config.toml
num_hidden_layers = 9
hidden_size = 128
num_attention_heads = 2
num_key_value_heads = 2
head_dim = 64
intermediate_size = 512
vocab_size = 8192
hidden_act = "gelu"
norm = "layernorm"
norm_place = "pre"
norm_eps = 1e-05
positions = "learned"
qk_norm = false
attn_scale = 0.125
bias = "none"
tie_word_embeddings = true
parallel_block = false
init = "trunc"
init_std_qkv = 0.0442
init_std_o = 0.0104
init_std_up = 0.0442
init_std_down = 0.0104
optimizer = "adamw"
learning_rate = 0.00304
lr_mult_up = 0.867
beta1 = 0.9
beta2 = 0.95
lr_head = 0.00642
warmup_steps = 283
schedule = "wsd"
decay_fraction = 0.844
decay_shape = "square"
final_lr_fraction = 0.0
batch_tokens = 16384
max_seq_len = 512
doc_mask = false
train_tokens = 94510000
max_steps = 5769
dataset = "wikipedia_en"
Each number is 128 + 24 x the weight over its row's rms, rounded and kept within 0 to 255. Layers, rows and columns count from 0. Numbers have three digits each. The size before them is the row's rms in percent of the matrix's.

# layer 6 MLP down (transposed), 512x128, rms 0.165, rows 450-475, columns 0-127
098:153178048148137094142150156157132106118108089146153145131139132136131125175169099136147123112123141141134154145146155103071122120123136124129113138118111161142131153117139090146135104113070138109111103141098101149157138147131147126156134171131143119111117136153130158078149077195126126106146145129092122097127167106124066121124091122146137136114147156102119130110118115122106153134130
112:144141101144155106140124103133104142147150078123113106147130110127107097085168143178150117145097113118098105107159101135163111135147118072134122122138114154092131107118103163140136113130139134145140143116090113190129149180114185133085090120136137122151066105122166182125127113097143157112118097133109125166133135143131116147155088157158141117151146123147119119137109147128101149144098
089:123134115144142067133121129102168118180109142127137127134142133122142157128176098137123145111135098143152078122100104150146144081165118171100163153149093138155120103085140117128164131111119113157133073128129146119128115153189141144111143141121113136104143173118160125160084133098140146114122128172101093101118134115099095142135143124127117135079101108094130150133132159099168141118162
087:083112099148087109143100122150060145135115138118154134121111154089144099155107112149137155103133117160174086097126140133120122155130079121128089149131148120129167133087129136165139113122167103137164157106133126099125136143119117158177098149130137133153108136094139174114084144089148137150143126133120104159110171168102142158136150119141090118107097148101113169114127153107123149116148
088:122194124135139161125110149137136097103125149168115089077102161110114092138085129123081152109107106080144150160120132120108120162093139156120128112110120130126121154170156136119122132092120110123150143137141119146150158149116138137107139113078087134097090129138119098119166130144120155122125113118220137151154121108119101114135079107147181130130114159124162129103124129116134119142143
111:146128185124124221115114106126149114125102137165138154142136159114152134122140100117098105123129143090146118124143116099098138164132144162127130154126131118153106149149142095117102113129120137127157120104098141110178114105108109141164170130121129142052133174139133138124128130121129123106122130149105120112134124124124121153097141120118155110132040116066129125134149133081125116115172
100:127122133128126108115099101164128148126128120122140130149140138131168150080155122123131172098115137130152085104111113141081139167200153176100147101144136116171138129122128106114147145134102104104099133117130121133116121113132146099091143163125122092123130150097131105154179101120134158149179111110133098163104157094129131142097100114174171138132095075164106112123090149152129143137144
091:147136093171117135121128129148125086121157150138151126152130148091090114166125125143116115078125109176161104121095118126124121183131095147153175108141121091147129149116165145092147130078114152151142100126081148140143136159116095129131128074089151106093139132132126151173123151145130108141106144147103171145129143122118124133132097062125148087093142123110151136140153142116108121135169
101:131138196143102078122112113113156094115115155125077127121136155173106168140106150108143128083132096119140131166172125129152121140163125100103106152129157129097130075125093100115099122126118115126146166122109105101141155144135142108111167164163095111181137106133125121138142153141085139126169113131112162122148167141136105127101127145126102107130145145131130073140119164156140089104129
115:120116114091117126109102145147127143155152100124185128147125102116120128167073147155098131116137127089094136096118128145106166168118143132086124132099156130083154118135105134112082162090152142144155111166097102129137106169178115119135114123183130130086116121152167122146169105122134120148066156130124148123133128117166132127139109145115135126129129135183124137128093113101135084096119
107:123147023105133129141125144111151161131149125147099128094141109113098129111115084130174123180148101133121143146125126158091123105161176121138152135095131132105121138133093147140117154157114158115073112128144150131122131112158124150124112076160130168143138088126184192084130137137135147135144100130124103114096118124121115116139113149112126125151116133156127108133134101165121125145101
106:135130163108140139114088145132126141142174153132119132152135132128187114177127159129108132134101138128101114146119105130092138141125144121139153115108134089151183121148121142081129134125143125048124151128134074134118150069168134124158136146114124129123132092129147118122127138132138128121113069100098186126124115096095125108143107107182107118151078138124142103117110182122162138129137
101:146143163171089078131097122091140125119073120147151103113126112103172116119127121122178129115114155124112091089116110125146123128164134082145084134159100169110110142110119142150096126131149111117136181145140135120123091122098149122083157158127112180158120121204079140143112149150151127113152123136146152141147146119150111174149108111126118144136143103124137115119116128160105106126108
102:132139135128177144115133097124134140101165120144123103118077130140110124174165149145084195100109126091106109091129133147104104147132099113136121167137090133107143137127117150118126166117089126144137117156127135162171131120100155169125133127037134082091116131123103106126149108148115124165116129135144127133122112131149110122102129160123148149149149096117127105099148122109154190151106
107:138136109114164111123111153110122109139143161179152150123123142177114135126096120122126131135129113090137201114149140116105136124087114136129128102098128130122104142131139090116173132139113155071134108170113103137134108117076146122212171130148136143131168152147106153121134099144122115091181111152117144119115115122088105101162114116125132111095136135101119160094109110137135174139129
088:159110151111124115078121117162152107126172111099122102123145105118143094138106135111151160143166104111143120107113135128122120130159154121126135121126141139162136164107131129093145055152136144122106129104056130177121104146138112095110114130105122101143147124143160200166112174108141140159136092136103152106153130177109147119146135147115107098157142099157147102106105144157125115135098
095:086125148123159171120081131104132139123121097111098110138104118126132130153100131145092110111115156125152112085106099117131143087135147146136161170150087154109152128146100129095150135088096113158118088159130146165146127149134154112128148117142126125059145138094100093144104131134155150108084108103101109136169155104139134124180125130119080129132113156165108159127163153138131164148142
113:149143125152101234092117145152121104103127149137135110112145149145122159129080093119124122135162126125134124114142177130134142090160114154109124189144121099107134127137094135139111160121146083123090162122112135094162115103143133077101145129131108120164119119125089130139129132159078123131101104139135105126141130148180119112127123133110078094124162152163147104132136113126148125128108
129:119108119168086110136100123111130124110140122170090122131105148160100127168116144092168144102115117117140125105139145122161157128064130139082089171109120109104135145169165124161089114152129139140093148184182114110103163126086150145143157120140103132147129159131124096112152127135098138151142126103182136111160124091127111088119090102118119166114106110118137124133158143148134115146134
079:148121149124097108161133139137103106123122094134123100159131159107121095175112161127127136106126097128143104151109089121134153180111169095109066115139156101152135068090134166084120146145148114118122117144094151114101115185136123152110106131124164103136093107126153166133094142087126129129149121133138159159142163163154137130151110120147113141096104106148110164107111144144143156095145
088:151122183163112139148149172116098123119095124105132117166137122105119109180109139138136115125118112141144139128125160131161162139138105101169098116159114095131086069122111148154116124169134135143150134134123115100098110149128117160071101143100140109103105127115136096152143129142114154093125141136148170143140160090161100146174143121146106103097105118181166141130099138079103135110113
095:120099166133094202128104098118101082142120149127146135138141161145128133131139129153054141119128109149141069116141083134133139178117127099128146123162144142176134102097157140111148122120133131154132119107113130135101124143134108118149107108083144134125138138142135108152087167114144169142098146113104127110166171144154162141116151100132121170113109108110100135089134136177144134090128
096:136138127174115170130143122098139124132154075120118127147133114178109137104152126147092157099144107098110128139117123120135139108100079102115143125085122122148127110096124150142133113126120095100169144137125093178093135124116174101137136127103113102116093109096150128083111122123118140172098148130122170114145122150136158136148172129179104175131095123172137137150162186138104094135107
101:104112150071135175102167098137130155149115136082142133163122101134123123107191136126127119134076120112101125158117124169119118120100132143143099082138130148165129113121129105163068119150128161118109098117089142127144184083108160126169129135159130151153116150178128142115125134115142119113102133149143158155120128139107094146139149132131127089128115086116118144127139131080098110154163
101:147116144176073107107112073136091132149113122154106104123111112127118137145175143110102129135149159129117142138140126114130143125162133121160101103152143162135105103062145137126119148115184132143103098130168139153125108102104126115154093146113105151107135142143157127168100151112168092126142139147104092130164139106142161129129176136118112097106149093117091131112137130144169190113107
106:117165038148091141153138133102124134118103113128158138149106134113159142174151154145113086107122111119113098119121120076102146162109121085089133132170121114136127148158136201161145114147120161108156130128125092115105121154111136136129124159107136121120109126141100103130132149168140111157165175130123154071125138126095124117170134150153129133127112172116127117106104119141121151098120
# layer 6 MLP up, 512x128, rms 0.147, rows 451-475, columns 0-127
104:102110153084102116134128117113153132133138180133126138166130132184156157129067119076136171130133153124128145165137167120117135117171100105104075100132141127156100107128108111099149121095096132143156145106116123147139123096103102164079103122118115136143127134110117131145182110100078126127151120135116122126155132130147126154134176121166107163102131087133084109122106144130141115102095
098:105155132151113095133141127120128138112122100130134131143152179137146163098125105049166097093167116160127084166089147119155119113140104139124095169143184145135102081165122114120139131143131092152128127094117154089138103142095113128146149120120096183123138147125183117130120141133139132164114143138117087109154139096110129146139122120151118153133134128140161086127161170122147155138122
084:145122133121180112163149117159129139125153121127132069180115137117099140090139159138143144125134120110139158131144114068130143121122135123095164120110134113167115137188137140111156166128102158111137129145114136125124147140129108143137194061127152112139171133159154104094140132131139089084135116132107110105130127105119100115085062138095153127143165109107129110129150127122124134113173
092:134108139098160101122152118098142121127141159152084125139154155133131101104132144137174140165147116189145142148164103128122117113128135111124102091144165185104122089096122140092144135100116159136131131125118118135139121082154091159104108155147120096122134118112146167153148107131141115080154153132090101120130094084131119114147132132149123094096115105111068120111183120146124113073136
133:134154148131103127146149114151135158098157119129131138132128149155112119112122068088139126132141132146163094141150114136126112111137088134104148123116117116143141121148071084102137174083084100181128134082112121117144128106104104103127127125117133119139128149089158134180142125173094115104118183154094081106160124142132104161138150127161135108123132115094100101133152145162091123077127
095:126152113130139095076156129098121119143118122198135158146112098099095091163114148135143142136155152130091132166135147076182115131115133109165160118143111169115135065169157130139138137089105125129124120106140135111169091155110102123130146152099109125134102151154131092132100165102139125126113147131155152109122138098115119136134127147147143129140200135125112105118131123106147092170142
095:099136147165108120133115155101134090148129150147129073135139165153120117115071145132118195127124099112111138177156147138123150111108132105073113139118145171117110089120134091136144157163088120115165147143119139132147094131127132125138131125115182138101133149174141092112094152086082157150174122140132140117164149163124104121108113139106099157143137127114102119130084115142118108122144
104:089159151130117122118133132182146125099116144144104130155132150143145120123104146122156162130134102104164119155127146105157156095168137188130111136099092107116120112132143109090071088110092115115143120076110111117177156124102090112103145157113115190146111124105127123124155108165136120110165132173117118117150114117147144123122168101120111116119153159119117106151162127122130103089087
112:096073167114073126140090133140121100167153120148123117143134169109119111084125103106154108134156094127157143164170113135131121078145096160115126150100091098106117135111114113130085167119112088170138124104134197114110123132100123125105100135124176133133167131114109126128145119177127118142139138151102123115136166148146152154153117112110086101130162133096116111154126115120123137098131
100:110139110131107102134100127071119092143076138134154107168122146170114156145126161114137176129150152140116108158164105094146161120173120144137120126094130082139124091160125113119129148103103107131177114123121138119170158115145084112118139141109141136105112108140143096096110095116135126178172106148143146137095149140128139161116137085151131112132156105163135115141104120064157097135126
102:089159169092081111135146103106113122170155155125164115114114138141133106103142132115158130144130099152108129150137123127145131127127115069129122112103079126129114080155103119145171155121082142118149119108118122150130152116097102112080105160137168095101137155130126131149153166136071147129164095144132161093131112142123093166105135141129114168114116125120114131109096165077149141110155
103:159136121163079101131101091126164113166133158170129109118101118117159097137102134140134103116108126104126095103122135104115164071116114111141122120147089159109131123176156119150160116152093127105158149123136157143166136118115172116150139146106098130157135105123123157185136095115091114126100123125107167108168177142147095135102129105119143103159123113101142124181130119131085137107155
102:132094154093178114116151112112121123119100143116101127189141155117170142121132177123162161159138111123153114129126086126156097107134103148144127129097121128121095131121110127148138116145084140141115118111120171135140112127135126129053125129143106114162140153100121126132120137160137124158134121139159071096148105182151135134110124108114095144136150152098118077090159114189136125079127
110:115138141116145095124146125123160157149121140105120176113115134152151151136114119120120109103151153068120095159102162151122144080128124127086151124160106102123105148102100122139116097142098112118191157128136101149090159099094117107140140090147116110160111105181088137207140128118126167140093154135124128130136134115111099151139146118117140153149165147135131130132113138107126075091141
100:156167130146141114106120139100090128121115102143151143127130180139117158067118144177117134125121131125136147178140106091112161108119127118130118128161161127098118096131131081131142150119125139120138122146128144108175143094131157136145131134104111142106148090160079102115122180135113144114111129183115091115105098090141075129116138139158165145086163170148137151123128131102168126165108
110:121136146168146118129135134139124133145121131130149151131161091118078127139059095144151111103181108130163086108112148116181110094110158112103168168116127121077130123133130123097099178147094107124154150152129158153128114142106124139133107107148096121115136120119111107133123137109116119159094094124089153127187171114156136155116124098128110152127121135126129136196129146157121110155161
123:114132135156147123132138108140125139084140139162134138176123169120125137122092148126130157106153093086150138180135127086152125092172115144110140111096160129084094109150118097082141088139118112165121143109103145106162132135106085114097162134080141149152169120142123120144127142118096097155162111136136105084124138127188095109119117109122131132143181151136138103147145153130123132081126
115:106126145118088099099097106081137082173116105121139147145130095128157106114134173160128102108126113118137144107134093121124146109163149167163130146115135122109082165166145116123126145119070147130156116146118146142147139145132141114118153098095135150144111131157097083106167136136153139096150144147112124122140096106131138133127168089129125132112153165141100132197174116150137084094105
078:112152129119116103144093178101159078142148137163118101120165160146137116117100149158120132157116082128125089130139172133142118130106139112112122152083147132122183149104111118108132187164135128108163166091104142135114104111131142098163168083147137136130103100145152138114112122137134157144157105143111092137141117149114108141092137101101124141085126156112127166142132074095125088131109
095:153134123129137104105132079122138120113146141177112126105102154149117150150145086144140124059122101132135098109139133130136123134117157167128116091151140160135141138136128092122099107124105129149128174107168132144140140114117118051148136151115112161178164141173094091147152103155118107128120164122082166148148132107127135110102152124167128154136134148080152105140108133174111114115159
092:095122130154165118129124167161136136145137149159131105174128149128117104118016149133116159124136111105153138174143144106139144136125110136129107135086145119102089136157137071100110148138132164109180121092111129131114102136123152114161155120119137165130116135106136103110099141132087118148128136146108115098151150141118130155133086116155139090086150123148124139144129124095162085129147
104:111172140153111123115131099124147127149106130145153138140130118130120154121069138112117164130096147092162100136118135145151126103140128157115149156143131158090117110188113103093110108108117143134123131151114201124148164104097075129099100165120137102132098119187108098175132143100107148078121123109157136126092134126140102116116100089133108095139174147122153139129132141131166159120131
090:096164149128126114106118103196149131092130139132116149142152133125125136135125128110140130131158122156087131117105185141132110110175096130120152130165109195121131153101137111120131182091101106134107190116099146134117146115104149155140120088103112148153129127093091142135150122160122130136138142141091067153133111123159111114089128113149125101096142075139116114138098152165131142121099
104:151169144144125113113178107117146141141097132157123122133125120105148133120123111102133133102088136129127123124103145090128116131122156163107120166128173084070119094158102153150120141143136127137151157088113128137125135158158122142114127073168140150112113127123165131129123158111123144175144110124168117096150178149107076137118094079107075128120130112151205132121109118129124110136102
098:130137152101190122124152154102143144138089092141086099163136127119136140111089126112125150146127116136156146162125101117142162143142143124138079104123120142116077129126100099108106139099081141167191132111126106135126144139182139122110126133126134100120079103144179125133118099127109121067152138141106124130129129088172105112138167121166146127118118088122183098122121137163130109128130